Each number is 128 + 24 x the weight over its row's rms, rounded and kept within 0 to 255. Layers, rows and columns count from 0. Numbers have three digits each. The size before them is the row's rms in percent of the matrix's.

# layer 3 MLP up, 1792x448, rms 0.0525, rows 1656-1791, columns 128-159
104:146127156091091116106100151149120105121138098174117099153144145086149105126136130131148138162067
099:112130155140107101138169109102171147088117094129149108122127125172131140092135151093177143129155
100:170132145086126133139150150087101148150183099096126156127116108131118129127122121153173106106115
026:146132146118095176171152165153124118163153163153123146130104148144135133141140121117139131139125
092:120157129136115133168159184098074081094140155174142139128152131143162162179178147130103137138131
111:135100141129074130102121136163112143128093102127141174096108130078121144157126144131181075112135
094:105140157110145128104175124122125113126101163127116121154144118124150095153172100136153152159124
101:160150146179120148098065131171134136151155105116150115131077126104165141113100124119190078061111
099:190125139085122132120135143102084151135172104123115110150152135145150088141134090125110072186137
094:154087081087104128107074112103113144130151166152112083097121159109167136103109071135114151103112
101:107090166085126117132089149166126118118087070109133135133117132147130176134150141144145123176141
098:118080121140098135129105127119113102112113117117110141150141124096104157158114112133114120144123
107:127169133135136107122125160101174124126114146137136121112131174099133114160135127151115150137120
098:132110100090095152115095140123132114113153173158112132161143140143103146093140112110144147146126
095:134144162116132122139116096148121102117125142105125104110129131143112131123136128110094112158155
101:103139143129171154113160094176156155147151139112159102075132182116145188106101114141091144107116
107:113156124137096145118134100087134137093094092128114117100101136143163158093136138092092145087149
092:138186112074126132133127141163137103070117096133126171149110112132103114154146151105100181120115
096:120148145087105133107126170121145117104103087130116097151119130159155158088146135114129116128139
095:128146128142112128105067112108127098151116133177144140124084136169115113128134183119111139128144
110:149155077143140095154075152122127101134143115111150105181130138132153096128114151149096115115119
094:117115156105089111167082122148153155144147126114107098079130127100117139110121117147098138086072
115:140105132104112116146127092101133152094142114134130168130153138106086114083116103137087152139118
114:112123111111070109140170122112124079110136164121090135121162146155113100084144135134136134116106
110:135114132123107116149143131163145132097160134102128131083141142150119109155098120118146072135101
110:085118099117148161174144082133132158108137121074124146142094115113127133155152160126068100130120
100:141159158097146194153162122145155173126133175121136165148100149136139110137122126163133130167165
120:138108129142126144108107121127131135142122138124145101135106147137121135079124098105157099152137
098:144159103102163132117131169095124129152121173126150107145082140113127106165083181163112163156136
097:099178117152134163112141126102111116089147111157144087108127135149148138129124114117101146132112
105:111131125165098119130124115109128142135150157138092109072093134097134111116127154153109134107140
106:129141154130137131096150126122141100141177151153102137131140160111135094118131123148140094156126
096:132101140135120104136134131130127165157176103149176099090138132126133113118102117100142133112112
113:116097142112141129141126173143186132129140114100129163138096125131082144110107130149084144140123
112:145151145125183107137119082124127103134096125086133099109100156120119089147149133188155109149133
105:128146140124107124146136145133096116112137094124171101138136150146130085165097095113152158153151
105:161086127107108141146124149129133116162127121112163096157144147111119166105157154107133097135159
092:148111124139101152157134115117104127127135180169120128108180128095120127128136159112111099125117
094:126136138113152102087128112157127157107118115104095098116160149122153127105171129109173091109081
107:144112144114166131147107159106040165108151165113133106123088169134131134127163169124165151118151
095:084148120135113150156124166131111137162125115142136102145145160110180165127189083107103147136113
096:123108179126126115108101125081121137111178158148133121165103132110173101166127109102132129138147
103:082097137099099115134137118124157125116101125138114103140068120129172137110144156132110120120163
094:102104126103136121176135148116104102107136090129143099142150129083144132137133144162150132099111
091:146168112102138179103143098137117099153111108136138128131140130108131078093076067133141136142129
104:127147133152105182132131157155110129104119153095138154147131120124094166118164136127146096105135
094:167126104125114133178124170106137139155107081117101171095098154193161108112099082143156116155120
106:169144164120123150109095094083097139139120174096125112126129139115141130159122140128100141133170
098:188114112109146150127103155133164136120115115127132161114125158117124092156127140151116134141168
092:162137150149076148132171130131143147118126143159111100116135129124101166138122178091159077124140
088:143107128127146124100086121183116186111166119135127116134094128139125127081079108137155094116112
107:161099090139106120165087148116158123118112146131158141126103116117105142088105111130112139103162
106:155141121126142133163137113131127148093115105147157089146138151103123138167135154147111158111113
097:163167098110126144095136049108131120099104155160145107140137121121124138128110136129120101129147
103:110086169109109147174116122146122137109126119088132127095155135108097145084124174142132133143134
122:148100135107092157124160113141115139148144149109130163149103155140097111108111108116122147076090
101:119152114142113149157125121084155125094187155182151149149152146140157112126117099123131120131090
094:139108136093111137114105106115077143129083126139153135183090146096126165109102111166129152117082
093:081156137132108117135152088112121172106131127178125119089134145156143081159135117126133131101086
104:084142121149127131135137124140127117147168139078109137060140122142148106125141090159125121099112
112:154116124139127111117158091094162166133141125142080157151111150165142122144141131190162119140108
106:176101150129170140135113125142118087097129105125150169094071126137158169109109137171090154100131
115:116112114150145145134117082123125139088087154077148136153147113131093148098109123118069128143129
093:106102122113116153109139089108075116116103132109131102143114142105135107092181143135127156112134
106:101112098162065137124124141130127143160154105119090138135120140129115099088128152101140153096118
110:144157105160148149116142127099150128152167123142127167143161158150137113102125145135122113149109
099:124150086149120113137129103155176109160103136159138124112126146152159101129090135096121128125125
108:101136150129130116120114085095107145105169149092076115108116167084127108115141121130138110128091
097:136139094097107151156143080116158104097148113134136126144120105121131159100167116155122127137098
095:142067159111132150119173095160178131080140174118128152150091142142159184147164156130105083133140
099:133176138129143140094091097133109132130093148103158096077140121111146143125112110114119077135176
102:091100111104132129133111109144132100121134138108144097117100143125089117113147147149126119128070
102:135159117123138110125176121122145142151113111135197105120137124117132151141115127175088127149118
091:104107118117119132149098138167148102119132136166129135177148126104147116154167135120144117161099
110:162088153115158152160084120126118151138181133108106103156128111146160119145112177117129087147145
108:101151147070136181131109138140100142142128108188151113168159140156123086094132098075126116168149
092:173122142075135123102140166142116119143129097152144100116140152123119077143137093085113102175108
101:170118142124119184127138128124096098157116135152120134126154121128135136150117151143137115114111
108:134145101082103163155142103172161131127107127079124131145113119107096094140147162108105114091147
108:117146090113126135115101143125170149084119101067129134126109138126101151124142158190121110126143
107:149118115128130147131096110124152181139152127121115172114140132148116126091119100160135069138141
106:136124114157077144111135141098108128090137168091142124144129122111103119147142137131152129098145
101:133125107084145149139171153134124141117116182123114148130116130126145096131138158162124158151084
101:146109140108122122092127129166098126207121180128164108110095128104127153137114143103138120152138
105:122098107123094124102085163141171066145096135129126098147169211136171096112128119092119094158108
118:148127119155132122114140172135159139108137111103160165146133116119161139132100114119149134148154
110:115087114098076111106098121133099142139089179123157163122132120128129115071121114157139111095144
105:136148147116132129100120093131113137156135139112128154111120141142136108109121122139154144092090
113:133129149095112154115153145140118138148134099130124171105165142117135104144173143112127094105160
098:120158133132132099121161130136167118124115137144061159132129141152086172114127147144155098144132
104:132125076146129155143137145124120085119121160122101115105122145106173110147131163144104090106101
099:113194122114148126158131116104114123115168113056140160108116127102140125154098142156107113102121
103:129139143126128154124107130095142108091110133127112110116128148176094167159135127158093129117123
093:076133150107086119102103119160138142135134129131114145142148188170132124135172144103128113136125
021:123145115152129156126119127101153130123157118158112136168099144150131104118116150091131134164134
099:135141104098092172115110148156140140136173110118106134112113180134150135112143162117120141139122
106:155131119112081187117108136107094112112145110143114110125155201145150146110156161116155118122137
095:105125145111108102133086134135088141140085173097091177116116129148132145134164104121090146098134
104:102115121134108179129140100155138114092182106166151096122121119133143123143123164160159105153105
116:146167156139146093111140113120142137121129151072120168087139126134140157129131095163118106136120
103:177141132117122169163119065149121143146114126151151121096129135107096143125112094141123106083126
097:121135126102093194100101127151158100158170112126106131084158117094129112115203116142127097103143
084:141081125090125170102160116125155158143121159134141165132133167156146091145113119161148164068100
111:130123116159119135139139171145168157117164134111126123115122146114181162088111101144153116161138
102:161131140151122157103176141165131150128123106120097154148122151177165067080097125137150055140111
102:127127091095125146122126166102069165086136111146125159148108130143166141139102135141157121130085
111:119115140138137131166131101166091131124170096137138129132124124136118155137108132143129135130135
094:092145122139096143119187168089171135129104128118112078118123136113105150171165086102130140141125
089:078144147138122139104113145115093122135145176154157143110145138134123125125090122116133140096128
095:102132090124113167135160110123142143106140148146150125113161118134137129120136123117176116118094
104:129119091163142152188142122131128108100188101136153151122076131085147139154158122109149141166109
107:121127128090090105163110126074115156107127162136151158125140186143140144135146155149145181102132
102:117147145152133157128143147128094099123149154142112132101154126141159175144141076118119142143105
114:133123128130112118099110133147074123108115162150132128147109147125115146130130124096130133107164
107:115129147153124149119169139100145111132148125109111152131155134140104140121118135125173118138147
099:149113112145117131117107117100134098155096140147112100137121136126137087066127101142140112178139
092:135094110111119132109181126121083153122174111126104072126133125141126155159096141098124115155137
108:151133121108090154160147108176090140108130151104145092161170141082117116120139146160134117142090
107:099156140109150138134147095103142120135163082151140104141124116120131104118138154136095128177131
103:156138148166123152121105142160161099128175120127131101137127147108188122130142143145158125152157
094:138153146124146146130122148100096170103130160153147146153125176116109157120147132124134168114083
106:118089124099111145170137176082119133107110150105106093119124142105151140145180146119067108108143
106:105136155125159148199076138121121133143102141076073137102066116088099137140147174116143105105135
109:104106162155106104148111115160126145098125140133168111130128140136112143102107126178136132100120
090:170109142101141131157121153127109172134120115124120156113070126110082152079123120090132131108170
091:139130121133163149171112157135102112137150116108131157123127137125158149079155115160151089080111
094:165131095126132121105128117093136116110141111162159133134149149144115126143194148105147121120133
100:152100120161094178136128121146135119120165152131119152123103127091103136132095161129114127096133
102:116123143152108152179092127151102147134116130091157151122137137136087086125131131166148174118120
093:120134124104127129104119138137107126116127103158095093135151180129133104149172142117110136149146
111:167090093112093143109120106114177116122075173121149118116127133148113099114100158149135066142143
113:168110135129127118146108147132142143156151110098140094123078136120134125127152107135120153152147
099:128132170137131154125080155144115139166102137097074120119083152135142128097138087132078150136151
094:142130151142063130106138077110161142171157152153115137144150161139171115135107141102081118088134
100:105114109109140122145109127095130106142135139161142150101147128136129137119094122111085179160097
022:120118148148098148100148093113105144129162123147131130134109197147135108085136134164150129112114